Weights of a small GPT-style language model, trained from scratch on English Wikipedia: RMSNorm before each block.
Each number is 50 + 12 x the weight over its row's rms, rounded and kept within 0 to 99. Layers, rows and columns count from 0. The size before them is the row's rms in percent of the matrix's.

# layer 3 MLP gate, 704x256, rms 0.131, rows 226-234, columns 0-255
097:62 27 57 76 50 58 35 43 57 76 47 58 49 50 66 22 53 32 47 61 50 67 57 36 63 71 54 47 43 60 48 44 61 52 63 25 34 37 43 62 48 44 71 30 54 65 44 71 33 62 50 61 36 52 62 43 38 31 50 64 50 36 35 43 48 57 64 49 27 56 48 38 58 57 60 62 36 58 57 59 36 53 53 38 51 32 41 39 48 27 40 68 54 52 60 37 30 43 37 36 47 51 37 47 55 51 52 28 63 51 50 43 43 68 38 38 50 31 55 47 30 53 42 49 50 49 55 64 53 49 48 49 44 60 43 73 51 59 47 39 52 43 72 49 66 44 41 30 62 42 19 46 49 21 33 31 22 76 41 37 44 55 26 62 43 58 38 57 68 71 56 49 26 57 47 39 33 55 47 48 41 44 57 55 40 53 61 65 39 49 62 41 51 67 34 54 55 36 36 46 45 49 34 56 35 52 45 26 52 49 46 64 29 53 59 32 43 20 46 51 23 41 59 50 51 49 47 64 47 58 47 38 44 54 48 47 60 49 38 58 53 56 48 51 50 55 32 76 31 48 52 50 53 41 30 72
099:57 57 46 60 44 48 31 41 40 63 63 44 35 50 41 41 57 57 52 43 73 54 48 58 35 41 44 51 59 57 64 76 29 49 63 50 59 33 58 42 63 50 43 57 56 47 51 40 54 46 43 54 69 58 61 47 51 55 59 31 39 47 44 63 37 52 58 43 72 65 46 41 18 38 55 51 48 43 54 58 38 71 34 46 30 58 32 59 41 31 41 51 12 48 42 46 71 57 63 80 39 35 46 45 55 55 50 37 51 28 55 41 29 48 51 45 67 30 73 60 82 34 51 54 62 62 26 51 46 41 56 71 62 43 65 57 55 45 42 41 52 67 65 37 41 48 64 62 52 60 63 72 58 47 42 69 43 48 36 63 55 41 36 46 53 65 64 43 72 48 30 49 67 30 58 71 33 53 60 57 67 58 55 44 66 51 66 59 59 69 37 49 55 38 50 61 44 38 67 42 65 27 65 63 58 26 59 48 64 57 51 56 73 45 29 77 52 52 43 29 56 75 52 52 40 54 68 46 53 42 39 61 62 58 59 62 51 55 66 42 52 50 63 52 40 52 51 57 50 69 53 60 59 58 44 53
096:41 59 40 42 35 73 69 16 66 53 42 62 52 52 29 45 54 54 58 51 48 40 58 57 64 40 49 25 31 73 54 60 54 38 59 47 69 55 49 48 51 58 66 53 73 45 47 54 62 63 63 69 74 56 56 50 45 35 35 71 44 48 46 55 57 22 66 61 49 46 40 56 20 37 40 55 38 25 36 34 59 68 32 48 51 36 74 51 59 57 67 44 47 69 68 44 60 42 56 48 42 52 29 63 58 50 39 51 46 66 53 56 53 72 72 59 66 47 48 63 47 40 50 54 55 44 56 22 51 39 52 37 45 55 67 39 49 48 83 33 40 48 46 46 64 31 46 54 56 28 51 54 38 52 59 62 49 52 50 65 64 63 52 33 43 55 41 59 54 30 10 63 59 62 37 48 49 48 66 46 52 37 32 42 15 51 52 41 74 52 47 43 56 57 41 66 51 36 29 44 65 38 39 45 61 47 42 51 46 61 49 55 46 48 48 63 65 56 40 42 61 48 68 31 68 58 33 52 64 43 51 38 54 45 56 57 56 48 61 62 55 70 42 68 51 58 57 52 64 39 40 43 38 38 47 56
106:35 75 48 41 46 39 69 41 52 51 59 50 52 62 66 46 61 32 62 50 46 44 49 61 70 53 52 54 51 32 62 39 49 59 54 10 67 51 39 47 24 68 56 68 44 77 47 50 65 48 46 46 52 50 57 47 38 47 49 62 40 39 20 62 50 41 61 68 49 38 49 38 51 50 64 44 31 52 56 62 53 47 69 49 32 54 63 28 52 49 51 60 59 54 45 47 50 49 57 38 37 54 78 48 40 43 47 32 56 67 49 63 61 36 61 30 56 41 61 23 54 69 46 46 45 50 34 40 66 41 53 45 63 42 49 48 76 21 26 33 56 50 41 53 67 53 43 51 48 58 57 54 55 46 50 60 56 59 40 42 44 67 58 41 49 47 45 14 65 58 57 42 56 41 38 41 37 50 47 59 66 45 46 32 46 38 69 42 41 56 61 46 35 39 53 45 61 55 53 52 60 40 46 44 46 64 42 47 45 52 70 42 31 51 53 71 52 48 46 52 65 48 32 50 49 60 73 46 42 24 51 43 17 57 40 66 23 45 48 67 25 52 53 32 74 53 35 71 51 62 70 24 42 52 49 38
100:52 50 32 55 57 44 51 31 37 38 75 34 70 41 48 51 32 59 53 30 65 61 56 46 66 60 52 40 42 67 41 39 45 64 44 35 34 55 51 34 40 45 41 53 50 67 68 49 63 53 51 62 20 62 50 59 48 41 44 44 38 52 60 62 48 33 45 58 65 48 57 55 56 63 63 48 40 60 44 45 40 60 59 34 63 48 34 51 27 64 63 43 68 50 53 54 62 49 53 52 42 51 49 62 66 36 37 50 58 45 24 61 50 57 44 15 63 60 58 78 61 65 57 67 61 57 45 63 68 37 56 77 56 45 19 52 59 36 72 76 34 44 61 49 67 56 58 65 26 42 37 48 54 56 31 63 53 50 33 35 40 38 66 45 57 51 36 42 42 47 62 45 64 29 40 50 58 56 50 62 40 50 66 56 67 49 15 59 70 61 50 50 46 47 43 38 61 48 56 50 34 43 52 37 49 66 63 59 49 60 66 25 43 56 55 42 51 63 37 70 44 37 35 44 59 60 71 51 38 50 60 44 57 56 50 55 15 50 77 57 40 52 61 53 44 57 42 24 58 59 38 43 50 50 45 36
099:50 46 47 36 41 56 49 58 54 64 29 50 33 52 48 49 53 76 56 74 37 52 55 56 50 64 46 45 49 52 57 71 34 54 59 34 64 56 53 24 73 56 59 27 36 50 46 51 35 42 37 66 44 49 39 56 34 39 58 62 62 33 52 63 55 45 52 29 58 46 46 20 47 51 52 67 40 44 59 51 41 68 48 54 60 48 36 50 62 55 34 46 58 67 59 52 62 48 68 53 76 54 44 70 54 33 50 33 38 27 69 39 38 53 49 42 60 68 44 58 36 70 38 48 38 60 54 27 62 27 51 31 74 39 53 46 35 61 50 42 58 34 49 41 48 64 51 57 47 48 56 60 30 45 37 66 33 51 55 44 54 46 69 40 50 46 46 62 42 53 62 40 78 64 37 65 44 62 52 46 57 51 59 36 46 14 60 50 34 64 41 38 69 37 47 43 32 45 56 65 58 48 43 38 45 44 68 49 50 54 58 26 47 56 41 65 32 37 34 54 60 47 54 35 70 54 54 53 46 38 34 25 59 45 25 59 49 60 63 68 48 46 60 58 52 43 54 72 46 76 36 19 48 57 30 51
098:28 77 53 29 45 50 59 41 41 56 39 57 54 40 46 58 34 46 40 44 69 51 60 43 62 54 63 50 73 37 51 48 38 70 63 61 44 34 44 50 53 64 54 38 42 58 48 50 75 30 48 38 53 69 47 29 32 52 48 58 53 50 57 49 47 61 59 53 52 47 55 66 46 60 25 58 54 58 62 65 45 65 51 52 46 55 46 53 68 44 36 70 70 73 45 40 43 71 24 72 61 49 68 25 52 68 50 51 64 59 66 34 41 48 39 54 54 41 41 47 43 55 46 33 35 52 53 51 59 35 49 67 59 45 37 25 60 66 52 60 65 37 48 32 58 66 66 44 43 62 74 41 51 68 39 53 29 56 72 71 47 71 52 28 38 51 25 31 52 64 54 42 40 51 42 46 52 59 64 57 58 39 27 50 52 40 45 45 37 38 48 50 62 32 73 65 55 34 53 36 47 44 32 27 46 42 56 61 54 44 50 79 30 43 52 72 33 43 44 40 66 54 61 58 44 50 57 44 48 48 61 61 44 66 53 48 41 34 36 64 57 50 77 27 60 74 64 49 42 40 53 57 56 53 50 42
102:42 25 43 53 40 45 44 57 65 40 41 58 56 56 51 83 76 61 28 63 32 63 63 51 39 25 43 42 56 57 31 42 50 54 21 53 56 44 47 51 48 51 52 46 36 36 37 41 41 31 60 55 46 56 63 48 56 66 34 49 54 38 75 46 50 55 49 14 32 50 48 60 37 48 40 46 54 46 42 52 37 50 35 56 45 41 50 58 51 38 74 43 39 61 35 59 58 44 41 59 37 49 67 57 40 51 62 54 47 43 63 61 36 45 58 78 35 58 27 54 42 61 55 48 64 39 65 43 50 48 58 60 55 51 55 38 50 64 36 47 54 66 47 48 59 54 59 50 51 65 64 41 58 60 56 39 48 45 57 52 32 71 50 55 46 70 58 30 40 32 36 62 59 60 54 38 37 78 81 59 18 40 14 67 51 50 44 36 35 56 47 50 47 44 47 60 39 50 57 47 39 31 61 44 62 53 58 57 45 52 31 49 44 39 37 57 53 57 42 53 38 59 32 37 42 52 26 52 64 77 67 49 58 55 41 37 13 52 53 31 51 41 30 68 44 44 52 41 41 37 41 71 46 60 52 55
104:49 35 53 56 48 46 69 83 57 62 47 45 67 51 40 26 44 58 58 57 36 47 68 57 62 69 46 32 39 80 50 46 66 38 71 43 60 58 40 62 48 39 39 44 59 56 52 55 59 42 56 20 37 52 36 74 54 52 19 34 57 60 60 52 35 17 79 59 47 51 27 55 53 55 49 59 22 43 54 65 50 56 54 44 49 56 67 35 42 52 71 47 46 62 49 61 43 53 66 43 51 47 29 55 58 59 41 53 54 50 54 50 50 46 71 42 50 49 44 42 26 47 46 67 51 46 45 25 66 36 48 46 64 54 42 45 70 61 44 40 48 48 56 58 50 45 59 48 53 34 29 45 65 26 34 54 37 76 32 56 56 51 63 59 55 34 65 53 55 37 57 40 45 42 67 45 56 33 20 55 56 44 47 56 56 56 58 39 38 31 50 50 43 56 42 52 32 75 48 40 48 58 43 56 63 64 70 51 50 61 51 38 41 54 33 45 56 58 34 56 66 55 57 47 82 48 47 22 54 46 53 32 52 42 43 38 14 56 44 62 40 47 51 45 58 54 33 64 45 48 63 46 43 62 42 69
# layer 3 MLP up, 704x256, rms 0.129, rows 226-234, columns 0-255
095:36 44 76 44 64 57 61 72 25 73 61 65 47 55 57 26 48 52 59 44 33 39 54 44 50 58 33 73 47 69 35 66 64 40 44 43 43 54 65 39 54 50 49 54 54 75 57 65 28 56 68 30 50 65 35 48 53 51 41 42 48 49 48 46 50 56 34 53 42 44 29 47 52 54 45 52 58 51 48 49 42 45 56 59 67 42 54 51 18 55 47 67 46 45 58 52 41 35 49 66 36 33 47 53 31 59 40 54 51 48 44 34 53 39 59 54 51 45 39 57 48 17 55 38 60 43 54 58 37 54 30 36 60 60 49 39 48 54 63 53 62 55 77 54 65 39 48 35 36 61 44 58 43 40 52 38 43 43 53 40 65 56 60 87 54 39 36 43 35 38 35 20 36 24 56 43 42 42 54 27 35 38 47 49 44 57 44 20 48 29 60 29 57 60 45 57 45 62 25 48 51 64 51 59 43 57 55 50 59 36 77 48 52 43 53 50 63 42 36 38 44 42 54 47 46 53 54 36 67 36 58 42 35 57 45 36 43 34 40 43 46 54 58 71 85 42 33 77 64 46 38 56 31 60 63 44
097:55 53 54 26 74 35 74 47 35 50 66 32 48 46 52 57 43 43 44 32 47 61 41 40 41 38 37 43 41 63 53 50 53 60 35 70 64 42 43 31 57 43 63 42 48 49 33 49 34 72 53 50 63 60 12 62 33 48 20 54 51 49 50 48 40 34 44 43 50 53 54 61 45 67 47 44 39 61 37 62 42 42 44 53 47 54 51 83 41 68 56 54 57 54 43 46 57 52 63 51 47 50 52 64 52 26 65 61 41 50 60 48 48 59 51 69 33 51 49 33 59 47 51 64 41 30 71 46 52 42 59 42 64 27 59 51 66 50 45 58 27 30 55 55 71 53 45 34 50 49 56 33 61 53 57 42 51 53 33 44 64 29 33 62 54 38 57 67 67 49 50 30 65 63 64 63 23 61 42 72 47 57 56 46 31 54 39 48 50 37 29 38 45 59 52 60 38 58 25 62 24 78 61 55 36 43 50 57 56 55 24 79 54 52 69 56 45 67 64 57 52 46 31 55 55 69 36 54 64 49 31 60 54 64 34 59 48 43 61 36 56 34 66 52 67 48 51 41 40 45 41 31 51 56 50 57
105:50 55 40 56 72 36 39 46 48 44 34 46 31 45 51 43 52 38 35 34 63 61 64 65 61 41 49 51 37 59 49 64 51 37 63 34 49 54 57 46 67 42 57 59 46 45 37 58 30 59 39 56 51 25 29 46 30 64 14 53 54 32 70 32 56 49 79 63 67 45 52 33 52 49 55 42 45 63 45 64 55 56 53 68 41 45 58 44 52 35 47 41 54 57 49 49 33 47 60 52 38 76 52 47 60 42 50 57 52 66 61 59 37 64 47 50 52 57 65 48 40 74 53 49 55 62 63 50 57 34 52 42 50 47 50 38 40 39 31 64 56 38 63 36 58 60 49 54 30 36 09 24 47 37 65 51 56 59 55 40 62 54 32 53 51 56 50 56 41 53 49 49 61 61 44 62 41 34 40 56 72 52 42 48 40 61 65 51 44 49 42 59 13 38 45 70 35 60 48 41 18 74 39 39 22 38 55 48 61 60 42 42 61 44 62 45 50 31 53 55 58 58 56 60 67 51 53 64 51 34 50 51 49 54 50 48 74 65 57 46 72 66 67 41 48 48 44 77 32 44 52 76 67 55 65 71
104:77 36 48 36 53 57 58 61 65 52 48 53 62 50 50 50 61 56 55 54 44 45 80 45 39 59 32 43 50 60 61 65 60 45 70 36 42 65 73 61 54 63 54 39 43 49 51 51 43 68 51 39 54 62 45 62 44 43 59 53 47 30 56 56 39 37 47 54 55 45 50 64 54 60 60 55 62 33 38 67 62 52 37 51 53 38 27 63 46 51 47 48 47 54 62 48 55 38 43 47 52 61 35 45 48 82 69 67 42 33 69 57 54 53 43 63 76 51 53 64 43 24 25 65 64 60 44 37 42 51 60 43 33 46 57 47 18 39 58 47 40 64 45 69 45 37 50 58 45 33 50 35 52 53 56 85 52 53 47 62 58 45 39 44 50 40 37 61 47 53 30 57 32 63 61 58 50 54 47 44 47 42 46 54 38 67 39 26 63 46 40 47 34 62 36 44 23 61 68 75 12 50 29 53 34 58 54 62 25 41 40 65 65 54 63 42 40 35 56 54 52 53 46 55 51 49 40 39 54 64 62 31 73 47 84 41 34 57 46 60 46 31 50 59 42 51 53 55 46 34 37 35 72 56 28 51
097:69 54 37 56 55 49 58 58 78 70 53 47 49 50 44 35 58 31 45 52 46 50 33 43 23 35 61 48 53 15 47 59 44 64 53 57 54 46 68 45 50 52 70 41 39 48 42 66 37 49 43 45 70 52 51 69 51 35 68 26 39 33 43 49 56 44 34 23 54 55 41 62 46 45 33 70 49 35 61 40 43 57 36 42 49 41 56 60 57 32 48 57 58 66 46 54 28 39 69 38 34 57 47 40 57 62 57 51 44 43 57 64 62 60 49 72 33 61 69 39 61 27 61 50 39 46 34 38 48 45 44 58 50 67 65 57 42 81 32 35 56 65 60 64 52 33 65 31 56 54 72 33 46 36 47 41 56 38 70 49 59 47 54 58 63 58 57 50 44 39 55 68 34 46 69 56 26 52 47 35 46 41 48 39 51 67 33 38 37 34 49 51 67 43 52 51 25 71 35 46 36 34 51 40 49 66 50 44 59 47 56 47 47 46 61 60 63 55 47 64 48 33 54 43 51 37 28 34 64 43 46 26 62 51 61 66 37 33 24 58 65 46 41 58 43 42 40 56 52 21 63 36 66 43 52 50
096:55 69 55 43 61 50 63 39 43 46 58 67 57 53 46 51 48 50 58 46 42 54 48 44 58 46 46 66 29 53 37 38 67 54 42 48 52 44 61 65 38 29 42 79 58 46 66 32 61 54 44 50 58 55 46 41 49 58 38 47 55 55 64 54 32 47 44 78 56 60 64 74 40 65 55 51 68 49 47 39 51 33 64 39 44 63 67 50 51 49 48 39 63 57 47 70 36 30 38 50 39 52 35 02 52 49 47 64 47 76 36 63 65 54 55 39 41 32 41 54 58 56 46 47 67 36 41 57 40 78 24 54 35 58 57 47 59 31 43 66 49 64 67 56 52 68 41 46 52 48 56 61 84 41 69 32 55 62 40 59 40 63 39 56 58 61 63 60 39 64 41 64 42 34 50 27 56 57 58 55 55 59 64 58 46 56 47 30 52 41 63 48 45 55 33 71 44 42 83 50 39 49 47 42 50 69 39 58 40 69 56 73 58 48 47 17 61 70 46 52 45 75 35 52 47 53 50 41 54 55 69 70 49 67 67 53 50 45 48 33 54 55 62 42 42 62 52 45 60 44 35 75 39 51 50 57
094:47 47 36 67 41 33 28 42 62 57 49 61 42 50 73 54 51 63 37 51 50 46 50 35 48 42 46 65 36 24 43 49 50 46 43 34 61 53 73 51 43 52 52 37 50 41 28 45 54 46 61 59 50 38 85 59 55 56 42 35 32 50 47 63 30 41 56 43 29 47 40 46 48 47 52 66 56 37 30 49 47 09 46 54 37 51 38 54 51 40 30 50 46 48 48 82 47 42 54 62 56 48 48 48 41 46 46 52 38 44 48 68 32 33 65 65 59 52 57 30 65 47 22 48 70 45 44 45 44 51 57 34 52 49 59 80 37 42 18 56 44 58 33 34 51 75 46 51 55 59 40 59 61 53 57 20 42 39 50 46 27 40 58 70 63 34 58 32 52 59 57 47 45 42 50 60 47 59 60 47 52 55 66 71 49 52 62 51 61 55 52 37 45 38 29 50 37 60 41 41 51 40 29 66 55 42 52 39 35 33 72 48 50 44 53 34 66 46 54 45 58 61 26 60 46 52 52 50 54 70 56 73 43 50 66 43 52 76 54 43 37 55 16 48 69 59 30 50 65 60 39 42 33 47 36 45
100:52 66 37 60 41 50 57 57 34 42 58 67 57 45 57 34 47 29 55 37 65 74 57 54 38 47 41 44 43 58 44 43 60 44 69 46 45 59 52 44 30 66 55 33 70 47 51 47 54 56 59 58 90 42 45 54 41 61 57 58 54 63 34 54 33 28 43 85 69 53 43 39 53 58 58 49 49 49 45 43 67 53 47 37 58 69 59 50 62 56 51 66 63 47 53 56 58 35 49 47 29 58 50 51 60 47 35 53 42 32 40 41 45 37 63 57 46 45 66 52 55 20 68 55 44 53 51 64 27 59 53 44 44 40 49 62 48 59 58 58 53 45 49 55 58 51 53 42 59 42 51 80 48 25 42 36 39 60 44 36 49 60 36 24 62 34 47 54 78 62 31 43 38 48 51 55 37 40 47 33 54 40 31 55 60 52 62 42 46 64 44 79 68 42 53 69 47 35 35 50 45 64 55 53 55 35 42 24 66 52 64 71 47 67 38 39 38 37 37 47 59 32 57 58 55 24 53 34 32 46 27 35 52 48 57 40 72 51 52 55 40 39 46 38 41 44 15 64 64 41 71 45 48 64 37 34
105:46 36 56 64 66 59 39 56 36 52 64 63 70 54 46 47 45 55 47 45 60 61 60 57 51 52 42 39 43 53 55 53 56 53 70 45 37 63 67 47 62 50 40 44 67 28 63 37 45 60 44 34 34 43 63 46 55 55 47 61 71 59 41 76 33 58 66 44 44 47 39 46 16 65 64 56 48 52 46 55 47 61 60 69 53 52 17 64 51 43 51 63 43 55 40 40 62 41 58 39 50 58 38 49 56 58 34 42 66 51 47 53 56 51 56 38 74 41 43 51 48 37 57 54 56 20 61 36 54 55 40 32 57 42 19 41 44 49 47 52 57 71 39 69 48 45 43 41 64 52 56 41 60 27 42 72 41 42 81 39 61 48 51 50 34 43 39 58 46 40 52 38 50 42 69 62 23 49 48 47 67 48 53 31 55 36 41 46 51 30 40 47 46 41 61 36 53 34 68 43 63 32 23 68 48 37 34 39 53 39 67 30 56 48 38 58 55 56 48 56 48 72 27 52 52 57 67 18 64 44 56 64 49 60 35 28 46 68 25 26 64 38 49 53 45 58 29 55 68 45 51 27 56 55 45 47
# layer 3 MLP down (transposed), 704x256, rms 0.111, rows 226-234, columns 0-255
094:44 56 41 53 58 40 67 52 50 36 58 55 48 51 39 65 33 44 48 33 34 46 54 50 65 42 47 23 61 64 41 36 61 33 44 42 39 40 33 47 38 52 57 54 61 73 50 59 56 50 43 49 38 56 43 46 69 46 36 47 55 40 51 52 60 50 23 65 75 56 49 55 54 60 64 63 47 41 59 46 60 51 67 36 45 71 50 66 68 67 51 52 27 56 59 57 33 62 44 49 41 34 62 49 50 61 50 84 54 37 64 56 53 41 43 58 53 41 52 48 64 03 68 47 53 55 55 60 53 63 44 71 35 69 42 45 67 62 54 54 38 56 55 69 49 56 55 51 50 37 56 48 43 49 38 70 46 43 30 49 54 43 47 49 38 66 46 65 53 47 32 57 38 60 50 62 41 52 62 64 57 64 68 41 72 61 68 37 68 54 69 53 48 53 33 60 53 43 31 57 35 48 47 38 59 31 52 38 45 10 60 22 47 66 53 39 76 43 52 46 27 43 53 49 64 46 45 43 63 62 63 41 23 51 47 19 58 56 52 49 56 56 40 72 61 62 42 66 39 59 62 74 46 48 49 63
098:69 53 61 48 54 39 56 49 19 74 53 24 60 54 48 59 46 41 59 31 59 48 49 50 41 36 30 34 64 43 53 56 57 42 52 63 31 51 78 32 38 35 59 64 32 50 54 44 43 58 36 46 46 60 49 54 38 42 68 37 44 47 47 50 44 56 52 29 73 51 43 31 51 48 47 37 50 29 61 57 22 51 43 31 46 63 41 47 44 42 52 36 65 64 50 45 59 63 74 52 64 24 61 46 49 63 54 48 61 38 64 47 53 61 61 45 79 53 56 50 67 65 39 47 31 71 62 45 45 59 41 34 38 58 48 61 52 61 45 43 44 51 50 49 65 67 63 29 52 20 51 50 57 63 61 63 53 39 49 55 54 27 44 54 61 25 65 63 62 61 22 43 51 56 40 46 36 46 23 31 45 49 45 31 69 53 35 52 53 54 44 27 59 46 51 77 41 47 28 59 42 56 49 56 62 62 65 44 74 44 47 47 42 75 45 46 56 54 45 52 39 52 52 56 74 42 48 72 61 34 54 42 62 47 34 50 48 48 48 48 41 40 50 58 58 37 59 66 35 30 37 46 48 56 81 58
109:57 43 49 41 54 31 15 98 28 59 64 46 25 65 69 50 54 46 50 46 36 59 40 54 34 53 53 52 48 74 69 39 54 43 60 39 40 37 35 39 68 44 44 42 55 53 36 27 58 52 43 61 51 45 46 39 50 43 49 26 50 60 60 32 71 76 56 31 37 44 44 27 39 42 54 49 64 46 67 81 48 41 60 34 43 42 52 59 54 41 40 51 45 53 60 47 41 66 54 49 63 43 48 49 40 67 40 52 51 53 41 58 37 51 44 47 49 46 57 51 68 38 60 42 55 61 51 67 30 48 60 73 56 20 64 56 47 51 58 54 48 58 52 45 71 42 36 58 29 64 53 45 41 56 46 66 38 51 41 42 31 66 42 52 67 27 46 56 32 42 36 36 82 50 48 49 48 64 41 56 47 65 50 43 41 72 65 61 48 43 28 61 48 43 56 63 68 35 60 54 38 53 53 45 68 36 61 56 33 72 57 53 59 69 63 57 56 56 46 47 43 30 50 52 57 49 51 52 59 69 44 23 55 48 44 60 60 50 43 31 51 53 57 36 48 45 36 68 37 43 54 45 73 37 38 49
107:44 78 53 48 57 52 42 35 45 72 48 45 55 50 42 29 52 58 49 77 47 78 64 40 41 31 42 52 61 34 53 45 67 57 58 54 39 60 60 51 38 45 63 60 49 49 71 37 31 75 33 62 56 53 70 50 72 52 51 43 53 61 63 30 45 61 57 58 27 31 56 51 51 55 55 85 57 44 27 62 58 39 41 54 55 50 45 49 41 74 37 56 54 45 49 55 66 49 39 49 53 60 50 44 54 53 40 80 41 53 54 56 39 55 62 51 47 32 54 57 59 44 69 78 47 54 55 38 32 31 69 40 56 38 74 61 60 38 34 57 67 68 53 39 47 43 44 24 30 58 59 34 40 72 62 40 61 43 56 52 45 40 56 36 64 33 58 42 67 50 42 43 35 62 62 47 46 60 47 43 58 42 48 65 46 52 57 57 47 55 71 44 67 44 77 53 27 67 59 33 58 51 32 46 39 54 55 77 41 75 64 46 45 41 39 75 56 35 67 43 61 48 35 61 51 55 52 41 60 34 49 42 57 76 52 44 52 45 47 56 57 73 31 63 48 47 35 41 43 53 53 51 53 66 48 58
097:45 73 52 55 52 50 29 67 85 66 38 40 34 57 53 37 56 82 76 56 43 48 39 43 28 39 55 73 44 50 32 54 58 47 60 45 55 41 34 44 47 60 41 56 46 63 45 39 49 22 57 43 65 56 51 54 39 44 78 53 62 53 56 57 62 43 48 42 63 39 39 56 61 63 37 56 49 35 51 68 56 26 51 67 44 56 47 69 55 31 53 32 44 55 30 40 44 35 27 54 29 65 43 40 54 36 59 35 49 48 66 39 31 62 40 68 46 41 45 51 72 38 62 50 65 39 37 43 38 34 43 43 55 64 58 40 37 44 45 55 50 42 47 64 38 54 51 60 58 50 53 41 50 45 40 58 43 49 54 59 62 54 46 65 51 33 47 52 56 28 61 46 36 38 62 42 65 59 32 56 33 41 54 65 36 37 54 49 56 36 48 45 67 39 49 63 60 63 47 55 60 57 41 79 41 32 57 58 52 73 67 73 66 48 43 43 47 60 47 63 54 58 41 38 64 54 36 46 65 59 43 63 63 31 30 40 71 41 43 42 25 57 32 61 49 65 67 60 49 42 74 38 72 34 53 64
095:51 69 53 54 46 40 72 54 68 54 62 55 45 51 32 46 50 49 30 34 45 47 51 56 66 62 20 50 45 40 50 50 43 49 67 34 64 50 43 47 55 46 75 27 63 39 42 41 35 53 52 56 64 41 50 47 53 51 58 43 65 65 61 47 41 47 53 50 34 47 47 57 46 44 54 59 47 55 48 39 69 48 46 30 60 56 46 48 42 45 29 64 38 63 53 61 56 40 46 63 48 60 58 27 69 50 47 58 60 42 67 58 36 38 61 64 26 48 39 73 58 54 72 48 62 35 47 59 63 31 56 38 52 32 27 42 40 24 52 48 44 61 54 35 56 67 28 42 33 48 60 61 44 29 54 39 39 38 49 48 66 61 45 48 49 46 64 65 38 58 56 63 74 41 56 53 59 49 30 70 44 73 59 53 55 48 54 49 58 57 54 60 38 58 43 26 47 64 69 23 40 50 47 50 45 59 42 41 26 99 73 49 53 56 53 49 38 32 29 47 34 56 55 48 63 47 42 59 47 48 32 50 42 55 35 43 37 56 42 78 65 49 70 48 43 20 70 61 36 55 47 47 44 41 62 42
101:56 35 27 59 62 48 37 46 44 40 51 48 63 52 53 42 60 67 31 65 52 40 41 67 45 52 61 69 30 41 50 55 56 43 55 45 62 60 32 61 50 47 27 59 55 67 46 45 36 35 59 54 53 51 32 71 59 65 48 19 50 55 41 47 49 48 46 51 39 59 26 36 20 54 72 58 49 24 46 57 36 35 39 50 43 39 57 65 52 39 19 57 26 53 42 64 50 37 31 61 61 54 51 44 48 64 37 45 41 48 65 38 34 41 44 69 45 46 44 38 44 58 46 76 46 28 47 48 54 45 55 62 45 42 47 53 26 50 48 35 58 63 46 44 73 66 60 37 43 69 39 63 53 57 53 28 61 48 42 54 46 44 56 49 35 48 68 31 30 45 54 55 62 43 45 51 58 43 51 45 47 74 38 38 62 44 49 55 54 59 46 50 37 39 50 48 54 79 63 59 53 30 74 49 35 56 42 29 38 69 64 59 24 45 29 63 61 56 40 59 44 45 32 54 39 52 53 46 45 59 66 63 24 48 50 39 65 73 71 41 45 71 38 35 66 40 53 56 55 59 43 55 38 21 43 47
106:39 69 41 49 64 47 44 64 42 55 55 43 47 33 48 43 42 31 17 75 54 54 59 67 54 72 54 44 48 61 68 70 32 68 32 47 36 62 25 28 54 37 61 40 44 60 31 32 43 49 39 66 53 34 40 50 54 57 66 27 54 51 44 54 38 55 52 53 40 38 35 47 58 60 56 37 38 41 38 26 61 43 41 51 25 57 61 64 62 38 45 58 55 55 39 38 50 23 31 60 50 46 43 41 64 52 25 67 58 33 57 56 49 25 57 45 46 51 54 48 63 35 40 45 43 49 74 47 62 50 52 61 49 52 46 37 37 56 47 45 46 56 39 47 61 32 73 38 42 39 59 41 46 38 45 50 36 41 38 58 37 55 68 33 46 40 29 34 71 42 37 66 34 49 32 60 56 51 42 27 41 46 34 47 65 41 51 41 42 54 37 57 49 57 47 36 60 43 40 79 73 38 52 32 36 28 55 43 46 62 41 68 38 58 65 37 61 23 45 51 58 55 43 45 41 62 68 46 41 42 25 60 48 58 64 31 44 55 57 51 43 33 43 41 35 45 50 50 36 65 29 63 56 63 41 52
102:64 31 61 48 58 46 59 38 47 45 64 50 63 50 37 46 56 67 57 62 59 70 49 46 48 47 37 45 65 48 50 49 50 74 60 52 36 54 61 44 51 49 53 53 57 57 47 45 49 42 48 62 26 50 75 51 44 56 38 60 38 63 60 42 50 36 30 42 53 57 44 44 45 50 61 47 29 49 37 48 45 49 41 49 82 55 49 65 44 35 21 45 56 55 45 52 58 33 58 64 55 59 67 47 55 57 38 41 60 55 47 59 61 38 54 42 63 38 21 51 38 32 57 57 29 42 71 35 29 36 47 48 76 63 34 62 67 55 36 67 41 56 42 50 54 42 41 42 55 44 54 42 70 34 45 44 42 56 32 50 59 35 46 47 30 70 32 59 53 37 41 33 54 59 66 69 50 46 52 42 55 36 33 55 49 67 41 59 65 40 63 42 63 49 44 34 31 47 46 38 56 52 36 50 77 54 64 46 73 07 39 61 44 61 49 57 55 22 33 40 23 52 48 59 78 68 63 49 23 55 61 57 59 45 35 56 34 48 54 38 61 54 31 52 50 59 32 52 55 67 62 29 58 66 65 64